Weights of a small GPT-style language model, trained from scratch on English Wikipedia.
Size: width 768, 8 heads of 96 (2 for keys and values), vocabulary 50257, 89M parameters.
Training: a variant of Adam for these matrices, 739M tokens, 11283 steps.
Each number is 128 + 32 x the weight over the matrix's rms, rounded and kept within 0 to 255. Layers, rows and columns count from 0. Numbers have three digits each.

# layer 4 MLP up, 3072x768, rms 0.0358, rows 1422-1494, columns 288-383
124136153112165155170131117116157112082108208096083093117131126072174232130137153075148105116164094083099147098167112082181151176115174118150163192109159118114106136111036162145204180118182091167118183147191105153140149076125118137150052097158147139118128141170115116160101192138064124094
129136143066153160079140209111159071078104148136132225215114189187131131080129165097077090169166161136115098115217123132112092173111077086121079119103170150108173105174101163133177149105138158151153040095117116136084096101098079099093128206109161129107104131142094127163170139140146102089
192163138107159086131115115139166166139080142142161098160089130097146140159144150141099118149166128114138173127135114105180105179120117117126108103158120154085152129057188147150128056122151157161116112119062114133169056106078165103146069151056075137138153127143148150108169110142160083138
146135103160158080100135182123107110138134078099126148144159109090078116095089136089127127142129176169103116169161141119101071160114175105206102067135119124106156101129120123174141138089111143160137079097056082116140119146176091132112108124124091158116135142117161162085138096113120144100
194177140142112096132144127159170127092120104130130105176104197083132135159082110122123113162129144084081091183123131141116143136173046104136100149088113190083157100137108163109195164124138094139128084088116125120158139164202134138149058128192119132143117178137143139099141101130131171151
142091128183086132141101159090128154110100146174175130159078135149127161182176175160121102140135160111145114146094151123129146142170145148091129147180080150092135148124078216108155189096113122163165071151129108150153108157132147162106154178134135189158127136134137114079171109145097104117
135108168122119118184126106139143119141097118092103128123101141143149104094152084127111083095124144104103161141147135110107146129164098121107096108085147170127130129101142112124101088134130125072121104097121110167137124088106128100144130117105123137118102116103084143094163147155109146120
141128128131115108095106124137138079121053115102111114151110147116167136141144117135153156135190135108153098166138075116142176109118147094172116086085118180153130116097111118146118152120166180136126143121118095100167110175078115164154144163149122146127105170087129159095112132155082135079
172035128140108141135146139167208157133089077192140144155150102161075109106112105133106104051093129127115132151078039132099090160119173088105126175087174176140116153131094140096174160124116184078142101123159083134171132105084156123078116084140121078103103153092146119128156133131118133137
164167112126129144125139111089125127171124070120165126097172122154087125143145065105097146110186137132106118121116062168114123136130203103084095164059156163153074174121024108171041188138116123109177158151122142172152156134179143143119146053134142130141111153167174144020060160132144128143
099136094117141141177083107087129089205112138159134104179131102106060193125079141157112086114116122128088190145151119174143132130123135099052121129161190152114105119128165132134126148131126142121176068136140132142070159161117147135125126125098127080139164177219118105171159139146174135099
126128183145138142083104180144178118159102079120133194107146064139097162113120127146141126087126106128158148098106157097137066172131072118125137178084179144153108131142133155109181138117072090121126183155096123133124159120137103114177140135113107146081148231099195133187100128142116134090
117133121077144155119161101110159096170156187099183064125117154105140110120133136106099114149115099128098105105160128096156100120119142158116051039161132101149150126099136199145148161110173170093162132087093127158144127094127160133071057165136122092132140096125109077115103093147134134138
078104124080124155133180111149140114128115158045135149119119161128170077080132132140138084167111072148097140139144139122167139177140085146134123135112118184092083104133179115140133125105136161106159164196122112123121152169118127194142142160112112158132137098133093136100101137105091101100
126114106111169124170115105105145123091116142123159136114163147141176115141145148135097131112137124114124089128092139187178139075130063074068138094128086074135136110095121127100135122116114139206083070168085176117098136105126130128079101112103148128139158060094108148139127139094152190116
148128159105189101096228086096154124092097146125103121134137100133082143156181130089090127112166115062111161086136128096123049177152174161080088107087170129147132072115106089172133081064202130136174177185118135204053170214103051162141141101123168088129117138142125104089203132172070142114
133107113112150188118140092130104118102068149115093088122111237138166073143138097125130111137115121063099159126151118095153113101179102148128148124148156154124096130120142204146095084078100176196210145132190158157146085159185117156068121115100183152135124157179028155110149124225130161115
134120056086139186137119136170133148138117123118147124088089121134171108131138083082140093068153125087053109155126057053136104200079149101182121147105121120144148104101121107171166128158104110109108049200090174104098090106181129115116121114136175169128136192146079184113156114169124215068
138098105108126174192183177127212111123163093135097090164109110142128130129114077114151040114174163159129114183115097077109175147155215117174070079084152181095141116140138101126143141127133143145145143137090092113131101116126155132118108149130154070153099174139129148086139192084118192105
120156119168135073154119138093140103097142128069086130127098168129104188124106138207102196122131147165143170136107174102157092181111137170166109126075133120101123133146174123129131156152164081140085132119069079114124116173133084142125160061149107111171189163186119084151116130170103107151
116142108102102109136100121107137115113163107104144100131162096080070130119145108190135147132161074175105158157141125098172119164112101090129136115155130127167132093108188137141120196093122158116164111124126122167133248102139077136097083141130123121134172167151145100120075095145072117147
067109133118157176143146130115108249108133107177072104102183119058092149119132183150112108118094131185124149140092063136133139131074107102157108110090127092185087110137073102126105177074092147138127076126039131164088144104142162158110069166099120097145124164173136105166103172100120149144
123156163132149126168200077073110120128168108129126182155115076139169098102123058058138139157160104171136097138098070104143059150160096119114127117151121089131128083062155128128177114118174153104128162086124118123133077109112178173131133120114132106090154142174145126138101102107135114055
119119136131057122091155146076115101112149139122184174145111162093145105152178082162100111110140175152143115150139100110129135151147164126145183159154157177080142149149106151142137122134099107193093158080161109182137108133093124155142105130110171119169068104135124124166160188100067094179
135115128103173154145118144078141156123140116172204182118153190143093121113130151126102139109139122211146128160219012159133108160130152128086118049091190106092170091108129125097078204141098139135131097088103145153128159085115134094108127197094154115125139171134120153107182130142117099131
159088154117110150160141167113184132140066156085114083171108148100125079124134093173124174123155122150092123143149150130141133125121143165165051122145137140159129142165119187158128145133152154167144151099131110110113160113149129134104141089164132116099098116094121121157139113120179219134
141115112100111083139106130091086168109148115080143131105152073168106093144159123176101090117151142176189173133163130086121141111039140175166142125150145084182133127143156151080155117156052137058156135114166098154127142153150116140088122106113172102171153090170121197155164130115129165113
206161137172137140132141137119119175127101084119064174164100105089139123106150125186163107117168111169155138096139136059148127160081190121191124162074127083105109155038170089143195083163159100107127125199160114151114106138126111109102132144121157111133049120199080130069136167188060107108
096147152126076119179114160105147135138124130123117115166088104142123054177207118135091119169108110162090133070154107111130101066115161107118122097158152123093192150119142153108179096074076172140160169092043088142207073134182146145125093120089152154139157115183074195066133150160120090152
142156113134109089138135187127133112140135081189144094180190122073120135104166175144145166108160115137048093166116179146096108130096110149117114111124085133062121099095124110072114166120125109140109167192121041125171097092103080139151101102110167041189154153132147111102134136066130203133
154101084159177143181160122134131137100120201146132175148120117122172108164121099181093121097126171119126133219140140164121148126086136140143110158134124165120171187169070189103081158101098090112163129167169094143174130134116170150131111190197137147166133088110098182115115105137120122095
111140109121112155117145129093136139101136088073124081173095083141107081138181100078113118108135148116139101107108105099183158150169202151114162170141181152101101034091116108171176123119134125123170149113102095111156104137169068145120088098137155125179106159143082149139176162146147132125
118088100136119116108204170112145089117111088142129096177100179159150092108137148184146168196104077109109130183162150155137121104133127146059097113129146213049126136132137158108141091125160142125147156110163088109152113155164079115071097070125087125071091172177148103107109162173100143132
201121118065121178117174119194141125124109152121067159099116122123135203148152090135145142119125151124141077121096085090154183189137122081091132147091130123137145128127082147145126155139142085098134111164154122131084117177106127107162070125095096124137126163150167097165167136126108145154
171111109200102081114130127120163123175119114149169105161084159125116140081137212154139115142110134092157108147109078115162138101176116097106117111140165176126082123121150133150141141161080141165172143104141149111096118157116111134145145141078132105120060120123107095145109157137119121130
100103150134171191198144130058157099174116118093105162123103105143101090115124065150118141130163132166115101121160122096105138140142215124110136145127156131161145144104132134075169120128113122143173129190105107141104120076131150090111139095110178123087108120090156097109086141146132155053
113058089149149150168171130084103147112083189164148145152115058104124147122142105155140078126103114104120098119145119150126128117158110127154111163138111116119096146120161108133101070132115141092126108163058129147156135161112144105120140183097170130187191139172120169130092178121080156155
146114098121093157107163114124163144070100083082182164125117157051116143166129155165058150081154093137069103095117084119162129064146217141086120193071147089166151164117082095117122197118090126159144157093083129190102140118176089172115118111114057127081108112186136131143103114117031160136
159154156066099067144155142094095156089052157057107124100101157121171119138189140095189132121131085106095111133113111157162130108165128103138140103146141103096088180174074161153106067120076141092143193123143086123096129152125082119089125135174186130150103190119078200150178099108125160088
184146099079153122148167168110165150080138126112108137097167095151110114155175102142104073089150100145165122107164161101121170074099095142175119141129080101182162126152164133130088110163134122150120124110110088119142174130218107113127097123135139084140154143176107123161136173180121129080
126107192165074118179142093127125185108133114124117179054116125055170123158093142169083091149146130102112121155115159124090095180155094078138148108127125154047104184161144162064129143105095115172117122159096097152187091117165104085126108084168096064150051115103047095053109178130086138184
157134143137111098123142071102071150128118131150096084128102123132122152156129183141130173151113089126130168168157116129164149094076091108109097116103118146140076143121155172130116091160129158109160103158222100123116121215123126159099094117098094075205184151102164140072099123182172181102
124118106093146105123160150108179143142124177118122129145109153151150088145150185088137100147138115093148113142110138168160133091069145105128116125093101089097178137128141147112151100118178110138143119119159107109206100117169102153078173130074155110150125125132168137147174136096146117119
108042104122149117152141096073200173182146018125162138181112119051194111163149181116113151136160155175101103131133110099098079191155149093107107101120169185168152084087118082120176214070070113151176100150082116155165136131135147162165138155066140158119074180128159107173106083138084145166
131163120145160083109150150076124187129168078159110129133124140157111095142140181102107135137164134122145164105118101118114069131133129145195166024124104132182090105108173163113122144145120173165106110143130076172152071143153149165098146065181159146152114093149152144117115103118137169147
160089168057163117168146170110198122158086130036119113145145045105121148106140126115060095179197168103108126182124116189148123116158120103118166118065147118109158094167135108142083163074164138131157130157125102116118131201104122079110161165170095129087124218163040144135142123130069127120
161143122127141092107168149143155083128145100148137130160104149103110108104155132151100122142113112122135128111171108142117138140119109107115119153140124108138123114069135132103103094144095121139128129075125123113148101120114140133114132147146147113162118115104053123125162109115128128162
081115158104103156128138119125177123109141127108146101115164141146125103136161152168106119096136099133073175102144154105127103081092151148156124100111116162159122140101151159141165152133100144145121114213159187127071130162121116139119115101112151109112087203089084142168115151147131125068
141143145100100110131126129113180144169096123089114127172088128117104137125112120107126087105157138160132161138096096150170109107148116137128136078141117155105147074136112170096131124109099121145151128072119097176140091143095112138109149150158134175119114158129106122184121140128145166078
187104143096157088106158123075187159135098132133201155159159053128100110112149151108145097131144106088108167215177159130104078101153159130153127106089155089105148155119131155115083176142031158100159085139123029138111200109163166145119160150162114218092156097121170112079051130105052136051
125122141131155139142160101088117180110092116130157157131129152149115094184131148144160105140133135110104143094106121184140162116082096106105131134118111107126140099198122154135118080120074106093132134143103151147148077129108181148078140115139116137157147114142177074129112143122108116136
095106127115111081132140072173119160054137156115088110134162085152133117092133138169157139132083133230095108133110151155180152146152138122127114160108181140139132090148159129170173059170076114092148111169135131207146132149119108132112061084077113119109139106160100139078130186079105165121
145102150191123167158188099140169160160105113156110193176177074105146148047128214089100115125090128123152137107094160164134110073134165112081094077097130133101106150201136116120176130151098142134191063191132057124094149131124132100138102108073180132138187117158109107112094163116093102150
177109141102070078154108141122127128134111089056150158100129111130165120102112119110165125094148144124148161150086162169198100157045095059143152127123120102123168126118158132090159084136163126151081163129151109103164113126143115128077100119123110139137104129094126133138110160173147106137
137114172085105082090171156168164100164117113177122164110131132157095058124123154145138124094120122140145101061119127141122173094105109117134146152154140091133157142120184184119099130140147099137124158084128121130208173102150127144158106142183128130125152102133177095127189113137115119096
134111155075163118144150149132118052128096152134163092175094098130116142162092178101110098105169105183117124147115122163150124160133109136105091125080120116144160109217143137139137150138051104159148121127092132150116182160133077124093130119157118157109161153101077099139149131091146201114
108123089141127102138125145108121138104115141125161178149142055133149120178137165177164104156150154118119163136124124188177111108102125108093102145126098108155110127139139132161117114100083137103122137134138096169103093133122139130155127128171188135144112159122126169086104141099094100105
110103206151119154164215135122099101142153135107128159158084191119089082145168138105137140109122140161122142150122073089099112126093170119158145112130150169134138160103051150119103128108154091088115138147133126134138144123183161166126104088085146190109056132141175121151129147065118135079
107117109144163112095159183161138131120100186112172183079151159161166083124089166107091048185164169146111184102126105056187124135157169144172109129156177100159098120102165197093162154134051122152141175135112148213065141159107134154092163130104081150073106072080088156156130092150115162062
130159111147108121114117104148129183107093082120144135152175080143148181144159129123125167090171085108129106148096128147153086066076102102133119107068113115135108152062113167179103144106145147079117089166073106140126124118106117149115085137047174187089135083121141078110087097143169128051
160126134160170086117129115069121112117090115120161188126076125126129157105132104136083173183130150128151123135094159174142174120109136059150131097093134192112138165140150154107102114081131099134154142100095071131134198135148138156128119171146124150127160178103138079118130120111136148108
180115163173091090149123127113124112113109045084162158129120179144165136098094150215144106105148137106127132182145177098134124138064181114140110085097064093110104090117125225092070158184105136177121124213139144156104163121136103212155115133135137044150122078134114065080126159080080110137
147160144136144130192191108100131191090103140173126129140114037128099141218153136140117150145143089126101124126077145169114084089147181119178146193151126194122183132141139159124134154084117176119151083083082104117122160130106117170141080119141140194133207124133108129117126101136144130128
160121154118169166131118180133135149114139146176108136146119081115125157121087168122133132111129153162169124132104129125134112128103093123100105077109131119182124099134119110086146155084067140110108082131169106155112155141086108084078121177137111108151148138109095110111075151120154124109
141144134158145131124131117135126085120100163159141091137168133186127133162144114113122100140141127115180123105119162123154150136140101123091085133126105089150140179051083130108102169091131158171146097156141141075100145110134124124103131142135155117160127082078112134116099172139119137157
167105094125118115140147116101123158127134059114167123072095114071143120147165077077105156176129148093108163161139098180162121100078112124134125175150117175097117088174147129132153074117107121160165153150175111109135088103183095169076087083159121121182169143137141133106143171155147146107
135152102092101140127149086163169183117131126122152131134141098108143116159176130127181167132110197129153086179103101126147154097102178121093156120089144099118134059140089129119157151111101105179112092139154135105164107111150161082088112131124109155150126129163158134137155083128111109076
149169095070159114180131129082135187123112127174142123087136113081136151134178155156139121043168133136137100150118123164128169084109138117168149106107083103151133054134174169161099087098160129163178181117183164077148180155131097130136112073124156147174158196107133101178101176168081115131
144078191150058108092089142125122144068136117159090136096167135118168140117204108123155069139132149110140107147109077111181169155066111072109142170124139140144073076182085174166185149134148128179147100130083155102183163088124054151090109141096176075114151049193095133136147125091138128105
147127100143120067185110146132154157132098095143126186132119162103155125113120126167079104170060131147129148140089160136109181071082117136117155152101107155149118166144110184089106161095083149208122194129124152149151114169124139144097117084144128115064137155130158095134083164163163092131
127102135124152174139092131152115180138144122065186151110145123040135030167125162073102089115128102107133189148076123121147086200023121052060095076038120152119162126126113114225126098052084107191096052190074133141159103086188137137122004090143174173127160179204104125119127155096131117120
156092164170158123127112118138164139078107142114134137118112150096121078091143193157101077120142152113107113114146153159109125139134141157124169177126118153107150106121139080123135100119093120123110094136122085098151113157181126114151115089112118107137135165124148150177180165132105135144
170128050113149111117098150015157100189155123179159238188091151064084142099196168126117125108136115123132108165121079147137179199135133117107150091161102138139119144137160194179124137096106159239133089141150110159164132124123061136106111133099130042196149104244130077130161118116109127156
# layer 4 MLP down (transposed), 3072x768, rms 0.0352, rows 1422-1493, columns 288-383
149099147125102126142044209094130180155091108098126188172162096044114204091155182107138164126106101118255104088081105093146200139127068141078130174171160169119147139127125130097104146137117132185205086167114152143076153129135128080168136104185142128125146161134095095153083150080177139162
149141158121195228155120082091160126089175142128108135175160200071077098077111204144130141083180184118175118070088156179083083145135097149075108160171126144116200135150092084108105105116148146125141049029193090144142052060079106092094112106094153104153132117131161116173119116159208135083
149088107139101102120072169122130168128127128127126155120143101055174130077117135137155141130134066137088128099130188140100153094123170141142125131138088093132100143094201143159098132087042114111176138157116156061075225096104099125147150116164156104090096094131099039151156116174106124115
102119123128162106097137104167101118160146137157118181187162139078099147139134136139154137102113161090160081129092149168089112081132097137117092163093131138117141156149099102108123123143137120211146137175100132134145105143165083161181141093139143109129128089165134101180114151121105143092
074127151092126156137146128137104177090097132138115090160143138133117149158146170144144127111108150126124145145092147098107108124130153129129169124098148133157175173143125176137144108126076147096175148149143141168126102102141061052167127063054155129163124150150192086123088173157108122119
086143094183163123105179156118112143181089160076140088082176124169161124107146163114112092094154157111130133113129172112182123152117149119147112210108119101126102077179097120116122093164111128121077056116119099187100130153109130160137127127116062131135171126110078144170122166133160148118
157115146122093105131116114132088097125151164131141158129145188151148120138145065120068128122149138126129115121128144125091169112136127150121104121098138097148120179117173146113061135132106147147107159090147154147117173165131147111110145154145079113135176106105125131144148061161093178113
138134111139125103080088136141150163142152107189175143143161093125069118148102170115098131153080115148108118136096145140144135075172128117157126183137146183153154136114174135120124170086122139140197156145158122099133157076148074155174213170098097115149183168092123103138094112203103093039
152156171116083137140155135082175175100111171129083095144170181088108078153084144118126119100146176129157063146083091178168153135132121163072126134117112124133145081096133162097149143165130098115099088135133162138096089095133117120108113137108092102100129124125137135100211090129079144112
178152190205142194148214123159114156106079068088073177167125170184082142145104182232087166175076045154121131130193144153080076128140102106158118091075107118125171102140109185121068184100145127033125133122086131174088138142052183121095162112165113107116122128167100139176144156126178102128
150101179098140190093121183110132138085108129167143089062149147129101179123138144129094100149133141122109141147090183143098135151158118152079155132130128130097110152124094147118144110158132095147092158175126126127122159130118072168056165163155058105088134130118091156147218119120167087223
152106100146106109121094112170121067147031071180132148144183095104138126087065168164158109102133111133091106161123080119102165141123174115107099139155105131100148146096110137132112124151125156106115145119102113113116138128092044142069163070121155157157124125115165134132163148091093131155
103123110131134120145057120145133166119133159119149163139147174112129109181052173157124153155141203131158190129113168170170089151121125086114147074101118151167099100112142132089099124159075134152166082144066119125156085128188117106159098119124119131129136128138138117192107130127123055085
152108093144128128132113083131101128150132104127101115059143094119159093106124107101093148092087140120120147149145116101104167121139200111133144070132134141128130135126124138101135100128089071094135125095069141192155136110143163156152097147116086079108119101121173131103141162082119139156
103121106165129179117115158123095120037147093159099116142137128164110153134142138157142080134130127117190158143136136119044109099125133163143119159141112103148136119151139121113122127217131126101142149155151125111123131117129223114135162145128099126117129054172100123115110145112136133133
057131096115099124147154124125125088146139133113173170147137147140108087082084117143111171116098134155072141062130110101102132223131172198090102115127126088132128189109138085087150089156191109112072177092040141134117160116137120108094073162153185128157204141093141132083163155148135128095
137167130106126128117103105118084136163199090135117086076166060077132142171121120142112126104119117145080129151093121105129147151108104187132139077144130123175110100090077139131109150141092108156074115162105086166083158110119087141157110146182136134178162101156173154137127118093078092095
098173112082097176109134157088140142176089152125110145126120194147143146157122119193117126114132113102136162079146071166099146116133156119104176138125165193123120155010124084147151070132084152066136108166135155126119137154122109143148116117057170119144172147125135090134206149128128089119
082102151124106121126097111159131104141109181131172108111128134092150144129124115129124116178058126122149145118076088194095131110106062142165138131146183137128136101129131117134119142108136077095141194139083126165135078136144137110244119156136135123135140110119167115143112167183163095172
096095104163143096108134169114128098113137172146160101116156150204177115055134144139128065158130112165122097122112141169139143147097131129157134145122162163119152133037087157209154174111143158118136142102064139137105125179162099182171155158179125137157194132086065116122182149115109124150
140132170135135124140121188161069105148128069157112138116125137134167164130147127053156109128107121106146149093140101161147110139127146071119109129148161149126111133166076094119116115105124090114092147154085142116126081098123152138103133147182162143130087102119159141139139208085118096119
096140139092154141094116127185102188123164121144148112155133095107129131111152087151152070156114119143102068112215130090157138139192143075132067052121175184144114137089100107094085105105121132138084137163180156135076179125142123115099134100201031105137103098121161085157135162089106169085
117113110083165117115076090116182063142148109126167160162125149138145154081093112120189111113100137131089060105133084181140067112165097099070103151133172170165119120074093121095149099073165122087121139089139125165167130112126098087151127157151156157122165103183047089111108140103133110102
213125127106171129094181077101152147063099116163129151101137131134146179124125160137152101148101174195098105096142171106152110166105151118157148097164153208122135138174136112126139065155110092183203111121117146089148138100053115106075122090153104124140125126168128130114184135007177145124
172151160120130148162086075086114180098089095072122114158182131074158148083122146127110117092163178038132095111130157127123143148098152176088065098129120138088132162146151134178171149131138140158147074153105096131112131105112110161148132131118188118121086143125087170088141150182119106136
145136118122122155122133075046121155160183087185126090080121193122165134152083165133136146138152191091128179142095118128157160146092126176134096166143149079164080139183109101123086151100120137126098181107122109131175112188127138150160096136172114126198171112201107206113116161151140130089
113117141113156155075181105102092116185140079124133135138078110103098074094181108110095082167114161107128129157108116158163120117133136099127085129151144122128071141140171110132161180198192174126126131164135115114057097099133139138102152112133154180126089142118111145109108084111139068138
058090129172157076152082128121147096150174098136190147121162110114100161108103100118097197175075020095163092148134142191137148161171139132217157130131103162087220137149170156127082161101089134085191110095148157165140123068080098100136135150140082119136090099142143108137150052105179137086
190110125137136142153156176159154142125091115142083158135147177164061097090128120143134168122125097113153164111169131120106161143097125115109120102080100145115109147161119160108108078104106157124115151144143095159129135161085138156150125156070128107158083126089147119163122168133183115145
148147126168077182131102119101134117160120140095095137104141096116140155145138181109125096086098137153198102049161156158117092106116167126151070126122136077176106134158153074135139108104141118097131163097141132189107081166126114162105116124136118152118134124129126097123106131162135127053
156123114141109111157117065176068119156137097141113126063145158085113084199133146122135135141132188153018159173142128112087145192152081082152109118115147150161126129186205145121084183143123097136125099120077130212113098045142144114138130110199165135098110130143154149041150142130128137098
176107107123054119133091138135106125136162098120104172099121155126145127102143122141151077108124126106077142182171089150098156081142121104122124140151123141152074134119132187101167150108158093111182100178158155213128124168064132129162087179109069071102126113097085140062142143128067119039
138136125118154110175106155144100111104116147075098073097124113080186152104160153129123099139100081107101108124163135167118125081162131187129166163078110119169130077090143125142131080117134115096129121145235147144146099116155090108082134124074176131131133094140138133105097122126175077168
106089143138139141192111163109090148128116124108077124119178125100084119093146057139119129172168146109132113190104141070159126164131137111114209126082124111132066184156127095148140139108125111099132168166199146095095119121197134107126171167083099091127109158167077124115118138096098119172
135102117134099108116160124105099121154148175128110132074116126132136099096116112132114118122140144127147124150138150093107125090123143134131153092090105072122110131086130119120126159123123122113145109146086116118156090102128195142152139132180084126121178121123082136114094129106054095096
162128155153099090150188133097135172047141102129152078109184121145127139120145066138101170158177144144117122070105109089127149146077147124110144144152142120153114131103128110129128150162146127138108159158164148106136117165098108124104157078132129113151137159161142138135184083094125150104
140218111139137133104093158089136110139129105136134138056136095117118119133148133112114133154131137100040116141144094136122181170131117153105158110109133093109090087146169135159121170171123155116135082097180119163125183148077090152174096081173141142083102155154107104129093201098111083115
127121063155164113155097041122081125105163168135119136099207137085128065172109151129165141087136127091149115152135163106069133128074087134136098114144120130116180140109158145063140097086146139156078131168138149123110124113075159108080080094118105095105158150116109099150069117131126098199
101163119116133112134136151046076185105179172159220120071126142122141100123136108090128124133166096072130126072103068099124134126125128157144132122158082124125145144102155223079118145121086177119091169090120140193136137149093098063090096161120135135173185085052147172226110126114167181187
100154073161106089156114163148133148147157106113172170130105065187084069105139168112124148154074156125169174079155142164145132124129097119142146117128135107162110151130131112106127109145139138160132101116095102130075128140099163130176148116137065118080131132129144110131134101091116133083
108131114086154147139086126144095152096160092170136145074097104096124117174159170183145103159087090099106097061148187161138180133142146085094160106158098174010141120137227138165119104108133093108185138143151138112104150147092109148162169161174116097085044119132169091086093130142134126183
114042111116142193108129159084194131114116148145168144167141182124192113126162150078117114136127191163085103126111062136151115074132136121132090160093150109135129169100095096101131127097101111123162160079091095124118098043132141119178122145120161159090138123110140135142127147098079073128
154123094129111130114127148150124155131140124113137172120153130099141139074132097117155141168143107142134133098117136098147125104089110141141165096126124099150132197128145145138099157110136123142114163143111070102127131117098205180112100117212099109128156076094117067103074142175122167089
108084095158067121130145132063100151131132148106117153114112112112174145097084114145130104123162199088169109115130158091112157101071148125139128148087135089137161151137148134096068121075166119117106211131206130124225084098148116174129142185075098057094136123136135131039111161176165158138
075108132132102111103073087102114150114149117169164145091165082094093069123141159087136154153120078188117096185172158114127129141183108132187162116087101156127167144116122195155110180105155152157154120143158155166102110133117154209177101164178138106164083171107134165169143150114094158091
084136109146040081097081159142103131118100131108184116100127054134146069044196128070104130144152046053078071198100156103116151109142109112036130164057064150125150169095168134133101123083144132060131107105113109107091140100209157094123146107088088143113127146142109109171107071171129139137
113172171128128170125126091097092167149152121127086116106160117110112140127142136155121156139142104101145118101108129080108117118128169125112092118130135127085058143147122115141111099160135138114116102148110148189139105166109172125193162125144092139113106158138089094142085117105124109115
134143165131144073096184125079178116106142144141114160141126139094097124170114072121120148187081108101120082127139129123128102116067151165077132132189139160098115144106137122105099172110126138112097114146170108133131122170130123120133085109117121120162113115139172178145076107115119147171
102099091162127110090120139112065071114142142104107123135103128122130124084115165143142132128118168124143137131154170134100137130104131098147116113123119120155134172166063087153182110131175172125077112119129139086123107122158155115195098173116113120149151127137155129170100162124093154080
127028122092211146177127078100098130183064093145078119143193084103162072170153165156215101146152154175156102102198135186199075116124170037215118201059139123099051115157123149152092156128226206123135091148084064112131148106130173098086195037125179218092116141102192192159132177098185135151
102116139095159121062072101116130097161168136095133112112129106112163157075107162123100093150133151147136115191167155101157124110135065124133113084126140176190110103085145135089117140106206112116108133168141123162146137130091133150105102161130157111143184113118090147130141113154102134115
167134105086199107186112125062118160185158120099195154117099134112158130176113086152207090182158064138130081161099068119217136161162125093165114128129102147204173137155156190090165083158207139089155107128100111135127135106061100132113151129150117104076117120082096108098193076083159106118
169135109118086092102164174097108114105104153075073138139050170150108125190150057120110114109125153120162138113150089162131154191133128144164136177170159145186080088061133134092126207109148107094107119132159156084138143137137108085053142124063075135138120125186112132095185086122172157168
045090112140157124134108110139193143165114131149102140083139162116209093148150173135137103118115112117125122182157128125076131129158137178126066115118152136150100093103142125150084130147112135170114127146139132157131149106116132160146141108114160084131158117157148130131109118110124088118
185162133202100153171070133133145116110127115081132137073130086125103131179126160110109132136115119086106108163130137125135074158111100078161119070146118173136120131104134122146172126101114145143113119144179127106122133129148137109127160156084167076136141122105093161144086094134078164156
096102167074122153083129122131145109078161118138099175143126127157159169124165181102094101055118096171141102152140153140151124108094127139097121110115129135098112116183098111127159137102103115224129140145152149095120130114079133140157171154109116157127085140133051087122099173149138068163
115128146160154135141109079115138102148164167122114075140174162179174109125136136101133121079141075129136132155151104132115063123098095113116136127123120136089132140137137102158157133155149141097103132125181136080142139173142183092090110120134094097123139095142162104137106171124124145182
122122122104120204045105147135086178108193151116128120059122081098131136104142133158167124127121132138149178111171183148111094165085106146114171134113126114122138111169116167159156111157117139108115113144145090125140076137067084094140149145133111145083122151061153152141133129104117156114
170137129118141126152146136110164160165134148115118120142167074150099115176123161128118149144103089154095125153153158094121094133125088154072184116161118206117153117138129175125132172125119138143109125170155190168167116096105087201172145131135113153120107137182147128108132127158134133159
107125133124137206048142130161120148109145122095144119105151110073152155138150174114140152074106161133097195083157104156154105085190133072179105127127091173156136140109143143057123151183163130143095165119178129072123168069162113092133147025074093049114121086193142131119104160182157128132
116164087156094133179157109137113129142154053158125182126142106102117128174122169129150116116148111129141142189153093140098132132102131148130121126078073115156142151144147127095137185152117148163132110087113157144152092086146133172135180136128136121128151064178059190153085157102162120090
129134146139121104115103174086136047059079120090151098140128137158169116159121148106151160114149212078165164201129196086122198255100117126133146093129111125086118188151110132134091151068151134115058148160166128118091164109104078133087133098126095101102135131117137208111190081053132159189
100123141133139060148062148164119112170129135121124142167123137168093148091107100094200144178080145156098055106128096141120157186091107166107139129142127096082098177120138171137177137165115114122118106113144114113141068114110075083162126160081123158077089113150093058127140149204159164113
117115123096186100114103091079104132125121145107163120143143130196165158136142095145160106147128164143098099146123099149116130114104158152136142158130110112121118127143067134189120106185122123118139144111107114152116124109122111191186107105153110131158152140080175117156157155098110154096
128149113095122148115105154118126134087134134146116094164141155127153190113150137143173085116124111102137118115126138154104140110113154115146145183154172122093156063163105113164133124165135101112122099182138120162192113129125168148223139163132117123103143097120154123104139143110166143115
106093133096082100128093201098200137121091083152166163160167113172132150085174141176112108116106104109048085065111100138078119124131117113111078097165131138135143169099110143215108105104071170140106132153111163186179126065157118118209205084063148149091118116153170091108164171125126088197
117091139139139106114119109146085117080091183069116078131072115146131144095135132119086131148119113075125174172167157141081130137111122148132137091174139109115130077100073109141111138100100130086115149182140111128127152163174121108124147131161093125079101111138101134139116133088099099153
147167150126142124128137114151167097160082063109098127101147203177057142116126120115135120168150158118100168134147131144108134103127147168179101134102154174109111128118112201138137148181100133148181084109131157188151211131097118116230172069118126115132159079151103158141181164052104141218
111081071157168147100137121113100103152134105139136089169140124127101218233138192115109109106177133104107087135163118171136118084130108218135117147145126116158123083084116131148078100168159179146151141128115108118099134113074158111142088093125105146105094191108155108089233116143177031137
096122104089177144087111120090145101097110150087129161139129135185131110090163132159146087067185114136118117086097080161135089184162070137191139082217165104131186102154078151154140077141177066112107091112120090122164154063104100140168127141085099159183105109094132151067239122167129103117
125194107139123179224180111083045094172187138140108215130136121196079183071102067130161109163052145159180139116135158137156105108148158120142135117090165079138157132099111140110098154124109177084048035155125133152202092175105062159095125135140096099106149085140139144093142089124110184124
125153067149112167064137072122071112186186119130155102074186132087130140128157104149091139126123101102101143121148117126141150113153182192078117097127112076143099111143106118152118145132109121135120151131122122131108117104100136142159124173153116118151146109161142126131086129139104136108